Weights of a small transformer language model.
Architecture: biases, tied embeddings.
Training: a variant of Muon for these matrices, 372M tokens, 5675 steps.
Each number is 50 + 15 x the weight over the matrix's rms, rounded and kept within 0 to 99. Layers, rows and columns count from 0.

# layer 2 attention query, 256x256, rms 0.0529, rows 242-255, columns 192-255
60 79 28 25 45 69 49 45 39 50 88 29 54 44 79 27 26 54 72 32 72 35 47 37 61 36 62 60 55 42 56 39 48 33 80 45 57 29 27 66 34 50 46 49 55 74 56 45 48 58 35 60 46 48 67 47 75 47 35 60 39 52 58 16
65 57 39 42 59 40 36 56 52 41 86 42 18 58 53 66 64 45 34 50 52 41 42 29 64 48 48 58 14 55 57 46 39 52 60 72 47 31 81 50 30 28 58 43 38 38 52 44 47 60 58 54 56 34 71 51 75 45 54 33 42 55 29 54
46 39 37 52 71 70 54 37 59 74 56 41 59 07 50 46 46 45 52 79 43 76 51 30 58 54 35 61 43 73 62 47 55 60 67 62 40 34 49 48 60 42 62 50 52 66 64 50 48 72 31 58 33 54 33 35 50 32 62 59 49 73 45 63
64 72 40 38 27 39 47 49 46 32 71 37 49 54 32 99 54 41 56 66 54 45 41 55 48 32 30 09 71 65 24 45 57 71 49 68 44 59 51 45 37 34 55 45 31 45 55 41 39 62 54 43 51 30 44 41 48 60 65 47 50 40 21 54
42 61 63 38 65 47 51 20 28 54 50 44 20 62 59 45 36 47 28 41 49 70 70 57 52 73 81 62 56 40 88 61 51 54 32 41 38 49 54 66 63 39 44 19 49 36 44 51 79 46 50 58 51 53 52 73 55 49 62 54 63 54 56 70
28 78 62 70 44 59 27 43 50 43 32 04 61 32 28 61 28 73 41 60 57 59 64 57 51 40 55 59 20 66 62 51 54 43 47 20 73 25 45 53 63 74 59 37 54 94 33 62 40 77 58 62 11 22 60 36 44 42 87 83 53 61 53 47
35 40 60 67 46 30 65 39 69 48 59 20 78 46 33 44 45 48 40 64 64 59 57 32 41 44 48 32 57 48 75 44 55 68 42 45 50 31 64 52 46 76 39 55 50 50 54 35 78 47 41 36 81 66 59 52 47 31 64 41 37 64 60 29
71 55 46 39 54 38 52 80 38 79 42 41 30 42 59 55 16 52 67 48 54 53 47 35 57 54 30 41 65 48 32 70 44 59 59 66 56 59 53 50 49 59 44 66 50 50 55 42 43 46 57 13 49 39 75 54 58 18 51 54 55 52 39 29
75 46 61 40 34 71 25 50 78 73 75 33 37 65 37 58 63 35 46 51 66 36 06 51 42 51 65 58 28 39 58 43 51 35 72 56 39 53 57 41 66 70 59 75 56 38 71 58 47 85 71 31 37 43 54 30 40 71 40 43 33 29 33 21
81 24 65 55 37 30 27 54 59 59 50 35 53 40 70 53 63 68 42 76 55 79 88 52 57 27 14 50 41 31 53 65 49 40 64 56 10 52 29 29 52 48 48 38 54 19 49 53 50 35 51 35 62 49 46 52 60 48 46 60 41 39 70 47
58 70 34 57 58 60 47 57 72 61 61 39 66 43 64 54 55 51 66 41 45 39 48 62 51 55 74 74 19 59 34 58 29 73 53 41 58 50 75 38 01 88 52 43 51 36 34 49 48 69 75 59 25 71 37 58 58 61 57 36 32 31 61 58
53 49 45 44 36 60 71 73 19 27 69 57 63 66 57 72 36 54 46 25 24 51 37 56 36 17 33 77 80 51 43 75 27 66 48 50 64 38 28 58 56 69 73 51 39 76 50 52 48 25 44 57 55 50 53 60 59 25 64 41 91 67 26 49
23 43 30 29 41 58 33 34 63 69 58 43 64 26 40 38 46 63 64 38 45 57 58 83 50 60 50 37 41 54 29 46 48 47 36 52 38 20 46 59 37 44 56 34 65 47 43 31 36 55 52 58 38 51 58 48 63 60 48 65 36 35 75 41
48 52 36 52 41 82 47 50 59 63 36 58 56 69 50 46 42 40 30 51 71 69 47 58 61 25 44 61 38 83 57 50 56 27 56 46 36 73 40 72 36 41 61 39 40 77 43 41 50 49 79 86 62 56 42 32 71 42 39 57 66 63 43 50
# layer 2 attention key, 256x256, rms 0.0497, rows 242-255, columns 192-255
44 65 70 45 66 62 72 58 42 68 39 59 46 62 37 13 64 38 55 62 59 36 43 31 57 50 51 66 47 38 56 45 50 35 52 50 59 56 71 46 51 55 49 58 38 66 74 20 27 57 44 37 53 39 78 73 56 51 23 46 38 24 33 50
57 61 47 66 40 65 43 15 49 49 32 83 57 51 40 66 51 35 18 24 64 43 49 31 48 64 56 64 57 53 76 40 37 61 46 51 54 41 43 30 33 42 48 34 12 27 41 44 76 42 53 29 60 42 52 62 61 39 60 56 31 62 40 64
58 56 44 51 46 47 41 76 72 46 42 43 45 55 43 64 34 69 66 62 63 33 38 28 53 67 42 56 36 42 50 60 63 68 37 61 46 37 73 54 39 64 62 41 39 23 58 63 38 37 65 33 24 38 74 75 45 34 50 14 21 50 44 62
38 69 57 13 58 67 46 80 70 70 71 60 31 50 82 54 40 53 31 55 44 34 60 38 34 72 63 48 25 26 52 37 72 32 57 47 64 67 51 59 87 34 27 51 68 24 40 82 66 34 53 62 66 67 67 48 74 64 53 31 25 46 32 24
41 77 43 03 24 63 99 30 38 66 06 26 85 73 30 12 45 67 60 53 64 41 66 47 53 53 38 41 53 38 34 60 49 37 60 56 61 31 62 37 35 44 67 30 47 77 46 33 33 34 52 51 44 78 71 51 36 46 52 67 80 46 38 64
51 37 64 48 46 42 66 46 69 43 43 58 37 48 61 74 67 76 52 54 43 37 51 63 34 42 41 37 74 43 61 44 33 14 81 73 56 65 28 63 44 30 50 40 60 17 43 64 16 54 59 79 58 58 47 81 41 50 18 35 54 65 65 46
71 74 46 44 45 46 69 52 45 59 56 65 34 72 41 43 45 48 65 70 56 57 67 31 74 65 28 28 56 31 41 77 73 42 39 61 54 46 52 63 63 45 79 53 29 54 70 44 35 51 47 48 48 26 28 52 54 50 44 37 71 38 60 31
31 29 61 42 63 58 48 27 22 81 45 48 64 68 65 56 42 31 52 79 52 40 64 47 35 77 47 37 62 36 76 60 54 60 50 33 54 57 61 42 50 74 69 40 64 57 71 41 37 40 21 41 45 22 35 56 58 40 46 59 69 38 55 45
32 60 29 48 58 60 43 51 34 04 55 85 56 41 60 51 28 53 56 58 36 64 35 70 37 46 79 38 39 56 67 37 55 42 47 32 59 61 51 36 72 46 46 53 42 45 27 34 39 45 65 70 71 38 47 47 15 31 42 37 40 87 67 63
51 60 61 34 76 64 59 57 60 68 27 50 51 20 40 56 42 76 53 46 65 37 40 35 62 73 83 35 44 39 91 65 34 82 27 61 47 48 24 67 41 71 58 59 48 56 46 56 29 51 38 41 57 38 58 59 51 43 49 64 52 68 62 36
68 12 36 67 79 74 69 30 44 42 42 68 46 10 13 59 75 86 38 56 49 58 58 52 47 36 53 63 55 54 65 30 69 41 57 89 47 49 59 39 65 38 18 37 10 62 56 44 59 25 80 46 64 24 76 39 54 38 41 52 34 69 44 46
23 33 55 59 41 41 75 39 54 60 43 51 31 43 74 22 74 52 45 44 85 50 71 26 37 28 58 60 48 35 61 32 36 74 47 32 61 38 88 21 83 52 45 34 52 53 57 35 51 24 43 57 44 46 41 41 23 38 23 48 27 60 34 75
60 45 60 61 19 57 76 59 59 45 52 41 46 64 34 58 49 53 39 47 40 53 60 45 60 59 28 49 47 45 94 51 51 24 60 34 30 35 73 62 45 42 52 70 55 59 34 44 57 40 67 64 45 52 61 31 21 59 22 46 38 58 62 24
47 33 59 53 41 43 66 44 50 36 35 50 75 17 35 24 49 37 80 77 39 41 34 52 45 47 67 21 72 32 23 72 49 38 58 44 63 74 68 34 39 43 55 64 51 47 42 28 41 48 41 56 62 69 50 68 51 22 51 52 38 18 53 40
# layer 2 attention value, 256x256, rms 0.0425, rows 192-232, columns 192-255
40 45 40 55 54 31 34 49 24 62 19 46 42 34 72 56 48 43 39 73 48 71 69 43 46 79 63 36 60 60 48 41 64 35 65 54 29 43 57 37 54 41 52 69 39 47 33 43 57 51 71 61 49 53 61 63 60 44 70 23 51 38 30 68
52 45 82 58 66 42 61 82 67 48 68 54 42 61 57 28 49 55 65 22 54 61 43 49 55 63 57 51 50 54 51 77 60 60 49 79 43 37 35 52 44 69 55 60 45 55 60 38 64 39 49 12 26 55 73 43 29 58 36 08 56 49 56 41
49 62 77 39 56 52 53 40 33 49 70 48 54 54 58 58 39 34 56 51 55 81 28 84 55 58 41 38 65 27 35 25 61 53 37 46 24 52 52 85 73 54 52 59 54 51 37 48 42 36 45 36 91 32 38 41 43 54 57 28 42 56 59 51
45 47 38 50 56 74 30 52 34 53 41 61 55 50 60 52 80 57 31 36 49 43 39 62 55 49 52 38 62 57 71 81 47 56 38 58 34 58 61 68 53 48 51 61 51 45 58 35 37 27 65 65 59 58 52 36 42 75 36 79 64 55 32 38
10 50 38 39 83 41 38 56 30 28 53 72 71 34 31 58 62 46 67 83 33 90 41 45 32 35 65 44 64 68 46 51 49 46 38 77 51 38 43 71 36 53 60 51 39 47 61 49 61 57 44 74 66 40 70 35 40 27 48 62 58 68 28 41
46 59 58 51 47 54 38 52 31 81 74 47 52 37 63 56 43 47 97 57 59 54 38 70 41 40 50 35 42 33 53 75 71 48 44 45 44 67 56 59 50 47 61 56 54 27 44 49 66 49 49 49 54 52 36 28 47 46 64 51 34 58 46 45
21 37 63 35 58 31 52 82 57 70 59 51 43 14 72 36 33 49 31 39 54 36 47 47 34 38 63 49 66 76 22 45 46 40 43 60 75 53 36 17 52 37 73 67 39 55 69 66 44 57 27 25 51 56 36 50 37 47 58 27 48 28 58 41
51 40 54 56 54 24 68 30 73 61 76 71 54 49 43 68 28 66 49 61 38 50 36 71 77 50 53 60 52 46 31 83 70 54 53 63 61 67 45 49 53 66 39 46 72 50 65 61 46 54 55 31 24 28 63 53 20 30 38 66 48 45 62 48
50 30 62 55 70 62 42 45 22 69 35 52 74 62 32 36 55 74 57 76 31 55 56 71 38 64 47 48 73 59 58 43 45 56 37 64 50 53 54 57 53 23 51 50 43 53 45 45 27 45 50 51 86 64 49 52 44 59 55 53 50 50 52 43
55 69 71 38 27 48 32 48 60 27 47 35 54 51 50 53 61 15 54 51 19 44 56 49 66 68 33 71 63 32 64 51 38 65 41 70 56 67 19 40 62 42 34 63 49 20 58 55 61 68 41 43 51 72 75 42 55 38 61 23 33 38 74 41
58 57 42 51 31 35 42 60 44 59 56 24 50 56 57 50 55 32 57 39 43 25 55 54 37 47 53 19 54 63 49 46 54 63 55 54 56 62 67 16 53 67 67 41 37 60 51 44 61 76 26 34 36 42 42 48 44 42 51 38 51 50 59 40
69 59 33 44 48 44 52 38 37 58 53 72 44 95 35 31 50 37 38 41 52 26 53 49 43 55 91 41 49 53 45 50 44 68 45 38 42 54 49 47 48 41 25 38 47 30 52 45 50 55 19 44 41 41 56 57 57 61 54 27 38 54 54 48
67 46 38 60 45 31 65 38 37 54 67 69 40 45 14 48 78 47 46 57 61 60 33 43 56 48 57 82 47 68 39 77 50 57 51 61 58 65 39 84 56 45 62 40 04 47 02 48 48 38 41 65 53 36 77 63 53 40 45 63 47 56 74 45
46 64 60 70 45 38 56 65 49 55 32 54 55 54 26 32 59 27 51 65 69 48 52 57 58 42 54 50 70 52 39 99 47 51 68 25 51 50 36 53 58 46 67 41 69 53 65 28 34 55 41 65 77 57 56 40 59 16 71 28 53 41 26 23
83 39 51 40 70 50 50 38 67 16 49 57 22 61 34 38 70 61 29 49 70 61 53 34 88 41 44 65 39 37 55 28 52 39 69 49 39 52 46 39 48 34 74 47 61 31 20 57 48 81 47 46 59 65 31 56 38 28 55 58 59 38 63 94
49 49 54 63 66 49 54 48 51 27 53 49 58 26 64 52 52 46 57 56 45 34 23 74 50 46 71 42 48 63 50 35 63 31 28 40 50 63 44 48 47 54 60 51 80 56 66 44 38 30 37 34 58 65 43 36 78 36 61 64 56 28 70 56
29 60 42 47 59 40 44 99 33 49 52 51 18 42 80 37 68 32 35 64 56 37 57 36 45 51 32 51 58 81 53 31 49 65 66 42 32 53 59 22 41 54 43 69 50 45 61 31 59 49 71 52 84 43 58 55 33 24 50 61 43 49 58 55
54 33 84 40 56 55 34 27 54 35 38 51 46 48 49 64 59 65 49 42 58 64 38 39 43 53 43 34 31 48 57 21 74 39 53 32 45 50 49 55 52 61 75 46 39 42 61 45 42 68 61 30 23 14 26 80 67 50 48 52 67 38 40 46
46 63 52 52 49 47 73 55 39 65 63 65 42 47 51 64 44 70 47 47 31 63 67 31 47 44 65 63 53 53 65 74 25 49 41 68 41 47 63 65 66 64 24 51 46 66 42 32 65 39 50 48 62 52 73 95 30 39 50 55 57 62 34 62
64 82 37 46 32 46 32 61 57 63 50 28 48 29 47 51 43 45 36 55 37 41 46 49 52 63 61 57 80 63 60 31 43 51 37 65 35 50 60 80 66 38 56 41 58 52 50 57 46 66 79 32 18 43 39 75 41 50 62 26 49 62 44 51
50 56 40 65 76 33 41 59 78 68 54 45 45 54 24 72 43 49 62 38 49 61 32 34 72 68 42 38 42 21 52 71 32 30 66 39 52 32 63 86 64 45 56 43 59 33 52 57 47 40 80 62 39 40 40 47 40 28 43 62 41 51 55 71
38 50 60 60 31 62 39 56 17 44 52 43 35 49 37 43 45 62 62 75 55 75 31 31 34 59 69 43 52 47 34 51 53 50 54 55 31 63 32 33 62 60 50 43 43 64 65 52 37 76 55 61 21 59 74 76 61 52 49 54 35 18 76 44
67 44 31 49 62 43 33 40 58 37 49 49 36 56 55 43 59 60 54 53 39 45 53 47 58 21 42 70 45 37 34 61 58 29 56 80 41 50 71 65 23 73 18 48 39 57 36 66 59 25 67 64 37 53 66 31 32 35 41 52 59 34 44 67
48 56 29 60 26 55 45 45 24 69 47 60 44 73 48 31 47 25 39 67 43 42 27 55 46 37 38 20 50 73 45 54 50 61 41 71 59 47 53 36 67 75 42 69 57 71 51 38 34 16 79 49 36 50 46 55 57 35 67 58 64 68 65 46
67 55 71 28 40 77 59 58 33 45 68 62 16 61 56 86 69 47 55 30 52 44 66 65 83 20 44 65 32 60 54 72 53 04 32 38 28 35 43 73 36 34 49 66 61 43 77 48 36 42 63 27 48 50 48 63 48 42 69 50 45 66 50 74
17 23 67 51 66 47 53 21 55 41 43 46 39 52 82 49 49 63 41 57 60 43 56 72 44 61 30 52 40 45 34 51 62 50 44 51 47 38 42 53 56 70 49 44 35 22 27 57 62 44 41 63 12 55 32 30 53 48 52 45 52 49 42 50
52 46 70 25 65 65 50 40 49 35 27 21 39 54 54 74 66 71 41 48 36 33 52 53 27 46 35 67 61 65 47 15 50 45 22 48 54 59 14 45 60 54 63 52 48 41 58 38 36 20 53 38 33 56 85 46 52 43 44 71 70 59 59 46
34 53 66 35 53 38 50 62 66 58 41 64 54 54 82 51 47 45 55 41 53 41 23 34 55 43 53 31 68 34 30 19 57 45 40 47 45 68 45 75 51 46 61 41 31 73 72 63 63 30 48 52 58 22 53 38 60 37 35 53 55 33 51 60
36 76 61 39 38 50 54 63 65 47 71 62 31 67 49 48 25 65 41 69 64 53 69 38 34 56 55 57 46 49 59 12 17 57 43 46 40 70 56 30 43 59 43 63 29 41 56 35 47 56 34 50 47 37 69 62 49 56 52 10 66 72 46 47
22 43 51 53 53 58 64 66 43 47 44 41 72 75 43 53 65 35 43 34 38 74 47 53 54 17 44 55 72 28 43 79 13 59 59 24 45 47 54 40 39 40 21 23 47 33 40 59 75 43 43 76 52 66 56 58 52 72 47 63 72 56 62 32
31 40 39 42 48 48 65 48 44 65 30 66 45 54 24 41 43 64 42 69 62 37 46 37 56 53 54 51 65 69 63 67 39 27 40 17 53 39 49 42 58 49 61 52 34 63 58 55 51 72 76 58 35 36 27 42 45 75 40 51 59 59 59 53
47 40 41 55 38 47 69 21 52 59 41 38 42 46 47 93 55 53 34 53 64 69 59 58 74 53 54 62 75 54 60 43 37 56 64 36 50 50 58 50 31 64 56 66 49 44 34 52 48 51 57 37 70 61 52 42 59 62 54 40 67 40 72 36
19 42 63 89 58 47 40 50 42 64 64 53 89 52 40 52 24 43 67 54 47 73 47 49 39 61 53 36 65 68 52 51 58 38 61 33 62 56 49 68 60 49 45 73 45 59 55 44 56 44 69 55 69 41 58 25 24 26 29 56 57 34 41 62
14 16 49 52 19 48 56 76 36 35 41 33 51 28 57 44 43 57 45 45 54 37 48 51 49 42 43 68 66 59 65 29 50 71 49 44 39 56 49 40 28 61 73 50 40 30 39 26 46 63 63 54 71 59 62 57 65 62 60 45 44 33 73 41
66 47 61 45 56 56 52 34 39 40 61 39 78 67 24 51 39 51 54 54 73 34 46 45 45 36 63 24 68 40 48 40 36 39 64 30 61 64 46 49 35 53 51 40 50 51 25 53 35 57 47 37 57 27 53 64 70 64 26 28 52 50 59 32
45 71 29 59 51 67 62 55 54 51 68 60 51 35 66 24 17 73 92 32 53 42 54 22 79 50 73 71 44 44 59 40 66 34 67 61 62 58 69 28 27 52 43 37 63 45 46 39 46 69 34 51 24 48 46 54 43 38 48 58 54 56 66 56
67 55 36 28 70 33 34 51 58 56 62 66 75 33 54 58 52 47 70 63 40 42 53 42 65 67 58 43 69 66 62 35 20 59 22 38 44 52 46 41 54 87 42 36 59 48 41 47 72 52 54 44 71 51 40 79 52 38 28 72 21 48 49 47
69 65 33 61 61 42 60 51 72 61 73 51 56 55 58 25 47 47 62 45 72 46 51 45 32 59 43 55 44 55 58 57 55 52 69 21 52 74 84 63 40 29 55 38 40 60 56 36 70 45 31 38 48 54 44 55 37 47 45 73 46 35 47 65
55 51 33 36 59 55 69 69 45 40 50 53 44 66 24 09 59 57 50 53 58 34 70 36 62 44 53 59 41 62 17 32 85 43 46 48 51 51 51 58 54 35 70 45 62 57 39 60 48 32 25 19 41 61 41 60 48 50 41 29 57 31 41 52
35 66 60 77 29 54 40 55 38 43 63 57 52 73 32 60 21 38 33 80 79 47 42 27 31 49 22 65 45 25 47 64 45 59 56 54 43 47 56 57 76 64 44 48 61 68 32 49 63 82 37 35 54 67 64 45 44 41 63 75 24 69 44 43
54 44 47 44 48 66 70 56 33 47 32 80 60 59 58 49 41 44 27 60 34 24 30 72 53 55 40 50 38 61 59 21 53 60 43 58 49 75 36 43 33 69 39 50 54 58 51 41 65 54 63 59 46 77 53 21 62 54 70 65 58 75 57 50
# layer 2 attention output (transposed), 256x256, rms 0.0369, rows 192-231, columns 192-255
22 39 37 60 48 52 23 44 37 42 65 42 47 39 37 52 49 49 56 39 59 33 49 42 49 52 61 53 33 42 54 64 33 59 81 31 63 23 57 45 55 57 52 19 50 78 43 66 42 67 55 55 51 29 36 73 37 48 43 49 46 36 65 52
66 38 29 50 40 55 65 47 49 22 46 51 53 56 50 42 29 39 38 38 69 74 28 30 51 44 37 82 71 45 59 65 54 08 58 31 84 55 71 43 47 38 42 52 60 36 43 62 49 46 49 69 61 58 63 75 53 37 27 60 56 48 58 56
53 35 46 50 37 53 52 47 36 41 66 30 54 47 62 61 37 73 43 48 49 36 54 48 26 52 60 50 31 70 77 60 46 66 51 59 61 49 46 27 41 51 65 38 36 40 42 45 37 49 34 62 64 64 45 54 56 48 59 83 57 49 47 46
44 51 50 38 47 48 33 53 45 87 49 73 46 49 45 68 22 48 50 62 55 38 63 60 36 50 50 60 28 49 62 46 66 66 32 56 41 45 36 57 48 53 57 70 26 48 51 51 49 68 42 27 41 49 58 56 59 41 31 30 35 77 52 59
43 48 73 68 32 55 35 38 50 76 54 39 37 61 44 44 47 31 42 53 46 14 43 44 51 40 29 45 37 61 82 57 60 40 57 52 51 41 51 36 51 55 69 48 61 28 44 46 37 47 51 42 55 51 38 35 50 56 49 28 63 54 53 50
65 79 66 66 56 53 50 49 59 38 49 66 37 64 32 39 47 45 43 48 32 27 60 43 59 50 42 72 47 32 65 53 44 54 43 65 56 33 72 78 51 35 37 51 41 48 44 70 43 37 46 49 34 45 43 56 50 35 52 44 53 74 45 52
65 41 32 60 77 55 60 38 41 31 31 60 47 52 31 43 75 76 44 55 72 65 57 74 59 67 64 60 31 30 62 68 63 27 63 46 50 51 62 33 43 40 50 41 43 51 26 58 37 89 32 58 27 58 38 54 58 50 63 48 34 34 53 56
50 38 48 38 50 29 64 64 40 23 56 39 47 54 47 08 46 59 50 55 61 60 43 55 39 57 38 60 52 42 60 38 34 39 57 27 40 72 64 37 77 65 50 55 23 50 47 56 34 46 62 70 59 70 62 56 41 55 29 65 89 48 38 56
48 44 48 40 50 59 47 49 38 59 77 45 36 75 50 55 38 69 44 48 51 54 49 55 53 62 49 65 36 60 35 48 50 61 51 43 44 47 33 37 47 44 51 61 56 38 46 56 74 50 48 59 44 52 31 65 46 42 23 42 41 44 12 47
49 46 65 63 45 43 84 84 37 71 52 52 66 68 47 29 66 54 71 53 65 59 38 43 57 31 55 52 47 31 36 77 56 59 35 53 49 43 78 37 49 44 40 40 42 82 31 44 56 25 43 48 75 64 67 30 56 36 43 61 49 33 13 56
32 52 58 38 52 64 62 55 66 60 47 51 43 35 39 50 42 71 17 66 74 34 34 65 52 48 45 71 55 64 57 49 46 43 51 63 57 40 28 63 53 52 54 73 41 59 49 66 45 63 43 72 42 39 58 26 37 49 38 60 58 20 70 55
12 61 55 49 55 37 36 51 45 47 48 48 43 42 59 49 50 61 56 43 74 51 54 55 46 45 54 37 56 42 52 56 70 38 73 52 34 78 64 53 81 73 72 79 59 68 69 53 29 49 49 27 52 26 54 58 54 31 47 45 49 39 62 46
34 46 43 49 31 41 45 44 54 54 27 25 68 47 48 59 44 26 45 29 48 53 77 56 56 36 28 36 53 51 63 54 74 36 67 33 69 42 56 43 58 64 50 39 64 57 71 48 50 41 60 48 47 61 61 45 53 77 64 45 71 41 29 56
31 47 22 62 45 48 45 44 56 55 59 45 48 16 53 44 35 42 58 53 45 67 51 43 63 61 59 70 33 51 68 26 50 52 39 46 25 58 54 73 47 64 51 85 40 39 50 27 44 55 63 28 40 37 48 66 61 49 55 51 51 54 68 67
32 32 30 60 46 48 37 62 52 47 38 51 60 52 44 40 36 56 47 42 52 50 44 65 18 54 61 41 55 43 56 87 57 58 48 36 45 12 76 54 40 73 22 51 46 74 58 54 45 57 68 48 52 45 40 48 40 40 66 34 44 55 30 36
41 51 37 47 39 27 49 44 64 41 47 51 33 48 32 39 28 52 46 32 66 51 49 37 70 59 63 66 34 45 48 45 43 47 63 65 68 43 77 27 19 45 56 57 43 54 41 67 48 62 90 68 31 22 59 53 37 71 55 52 54 50 51 52
60 35 28 38 54 52 45 36 58 69 74 52 54 54 22 59 32 60 47 56 60 57 36 60 40 43 69 51 19 41 28 37 41 64 40 53 71 38 48 78 83 33 51 46 63 58 59 49 53 68 47 57 46 48 42 51 52 55 36 48 49 37 42 57
67 37 41 43 64 62 44 66 52 57 56 50 37 59 22 46 65 56 45 75 59 52 60 38 52 67 62 40 34 52 53 76 65 44 68 41 51 50 49 28 19 40 55 50 52 54 48 36 40 55 78 64 35 59 28 75 42 51 54 60 33 72 40 49
33 41 72 32 59 60 35 50 49 50 63 39 49 85 38 61 36 25 54 85 60 34 50 65 26 54 42 39 54 50 56 52 58 60 49 47 40 43 47 31 63 57 62 20 52 45 48 71 45 34 49 44 61 39 49 44 55 63 15 43 38 64 59 49
63 45 49 45 52 52 53 62 59 46 51 40 50 31 34 58 60 61 36 51 50 55 32 44 63 47 54 50 31 43 38 59 77 56 77 45 66 19 36 44 64 57 47 48 54 52 53 35 44 65 51 41 64 47 36 65 48 46 52 67 28 55 64 58
33 44 37 40 37 48 57 54 30 52 53 51 38 60 76 74 49 35 60 58 33 47 27 59 64 53 68 50 54 41 52 63 39 80 58 57 57 59 49 43 53 47 29 34 48 46 52 32 24 58 51 64 80 66 41 58 44 54 30 49 45 74 14 59
64 43 37 48 75 53 49 49 71 39 46 50 45 31 77 41 54 37 28 49 67 43 46 74 23 34 39 70 33 40 46 48 57 47 44 71 45 48 74 38 25 52 64 52 74 43 61 42 41 65 63 63 71 49 23 38 32 48 40 63 38 49 44 55
46 58 63 37 50 63 44 67 77 47 37 64 60 44 46 49 63 61 75 58 50 54 50 70 37 36 51 32 56 48 42 40 49 65 36 42 55 47 47 56 41 30 65 42 50 48 63 40 43 37 75 39 61 61 51 61 45 64 54 55 53 45 61 44
46 52 71 40 48 41 59 49 51 51 77 43 61 60 48 40 51 63 34 52 41 38 64 42 29 36 60 70 56 50 51 53 63 35 63 45 59 48 70 57 45 40 40 54 50 30 44 40 63 49 50 62 40 63 65 36 54 52 22 48 58 37 34 46
46 45 39 78 36 52 40 63 43 66 39 61 57 31 17 49 30 49 53 26 35 47 58 53 50 39 56 52 57 54 45 71 67 63 34 49 81 58 64 28 37 77 65 32 43 45 49 54 55 61 59 43 61 69 70 71 46 46 44 41 44 60 36 36
62 65 35 39 68 38 70 62 41 48 65 44 52 55 38 36 18 53 46 55 47 42 63 42 49 28 53 53 51 55 59 62 45 12 51 55 55 62 44 63 57 41 41 51 55 51 87 58 37 23 63 51 75 31 69 60 38 48 47 62 39 60 46 23
34 67 58 46 43 45 24 67 52 71 60 54 53 48 46 46 35 52 57 61 60 53 45 49 55 47 63 46 39 39 33 62 65 56 70 82 44 46 71 27 41 31 56 47 58 62 63 56 65 52 69 53 44 31 44 52 39 50 64 41 33 37 31 44
50 51 37 42 64 37 50 54 45 48 73 58 55 44 25 64 30 59 70 65 55 57 66 65 63 55 39 52 40 84 78 41 44 47 52 34 63 59 81 30 28 47 34 43 69 46 29 49 36 51 69 38 32 63 29 58 34 51 57 49 52 71 28 49
36 43 47 54 73 44 56 32 61 96 40 41 63 65 32 51 50 26 53 44 56 51 35 32 49 51 54 73 37 54 61 64 46 49 67 52 51 23 59 48 57 46 44 30 63 81 61 71 65 49 74 54 26 46 30 59 35 57 33 75 72 31 54 71
79 57 74 19 42 61 50 59 65 41 66 55 49 56 52 33 23 48 76 54 41 36 60 61 62 61 56 46 63 53 50 31 63 49 43 48 35 50 40 73 58 50 48 14 65 62 72 57 58 43 52 18 67 43 74 50 53 29 34 50 34 45 40 44
63 59 44 53 53 64 27 48 53 67 58 45 52 35 58 61 42 50 69 46 34 49 45 48 53 19 28 48 23 42 33 74 35 64 56 78 55 62 52 63 25 77 73 68 74 42 58 62 54 49 35 44 34 43 53 39 49 44 61 56 55 43 40 46
54 58 68 41 38 47 27 45 33 24 63 51 71 41 52 48 36 50 54 40 24 44 41 32 42 65 56 44 48 31 57 58 47 38 65 49 49 55 44 57 58 40 35 48 59 51 46 47 48 43 35 56 46 37 49 52 36 48 63 64 52 81 53 55
70 46 39 39 51 32 52 55 40 48 35 34 31 23 65 50 45 52 40 44 49 43 59 34 75 31 38 53 32 71 53 51 53 71 61 56 64 49 47 48 42 58 56 29 75 46 45 56 29 52 51 35 68 68 33 73 62 54 56 39 47 59 62 61
75 59 58 61 64 54 44 19 55 32 25 63 58 46 79 51 48 43 35 51 53 47 58 29 46 34 46 37 43 41 52 73 38 47 59 55 52 64 71 34 62 35 41 62 53 56 64 82 40 17 53 46 67 54 40 61 42 32 38 46 58 61 53 32
67 58 33 60 59 67 46 48 65 54 29 36 40 44 48 58 61 46 45 43 37 46 51 77 44 44 51 79 40 35 58 65 45 69 51 58 63 56 44 45 50 40 40 19 52 68 71 71 73 56 60 72 39 44 62 12 69 66 71 68 31 08 43 23
51 44 65 40 51 50 36 42 60 35 37 46 30 72 36 61 69 35 51 33 60 76 48 47 54 44 45 54 42 26 46 70 41 47 09 56 37 33 48 75 76 49 53 65 42 36 67 52 47 49 56 60 55 39 91 37 66 51 33 48 35 30 52 59
50 47 38 65 39 60 70 39 59 74 55 43 40 36 36 52 53 59 38 42 35 65 34 91 45 31 51 52 45 47 16 43 43 43 42 58 71 57 45 62 48 50 34 27 57 47 57 60 33 70 66 69 56 64 52 43 32 66 54 14 69 40 57 66
52 55 62 42 41 53 38 42 40 55 39 44 33 66 40 70 27 47 27 59 55 51 55 35 45 50 28 38 40 64 54 46 43 70 47 61 38 82 58 39 46 66 42 51 51 52 41 43 55 59 57 56 48 48 48 40 64 53 63 47 65 37 44 40
45 48 54 68 70 56 44 34 73 66 40 54 44 37 64 71 58 40 37 33 69 56 50 55 57 36 39 54 58 64 37 36 45 47 50 56 26 67 30 39 51 46 72 69 22 55 62 63 56 51 55 50 78 62 40 59 50 55 46 71 34 44 74 45
58 37 60 40 48 43 51 49 82 79 55 57 60 49 45 72 57 61 40 30 33 43 48 55 41 47 55 81 54 68 60 45 53 46 50 83 41 55 43 56 39 47 56 72 58 49 59 47 45 33 62 55 50 50 43 48 46 43 47 44 56 64 55 61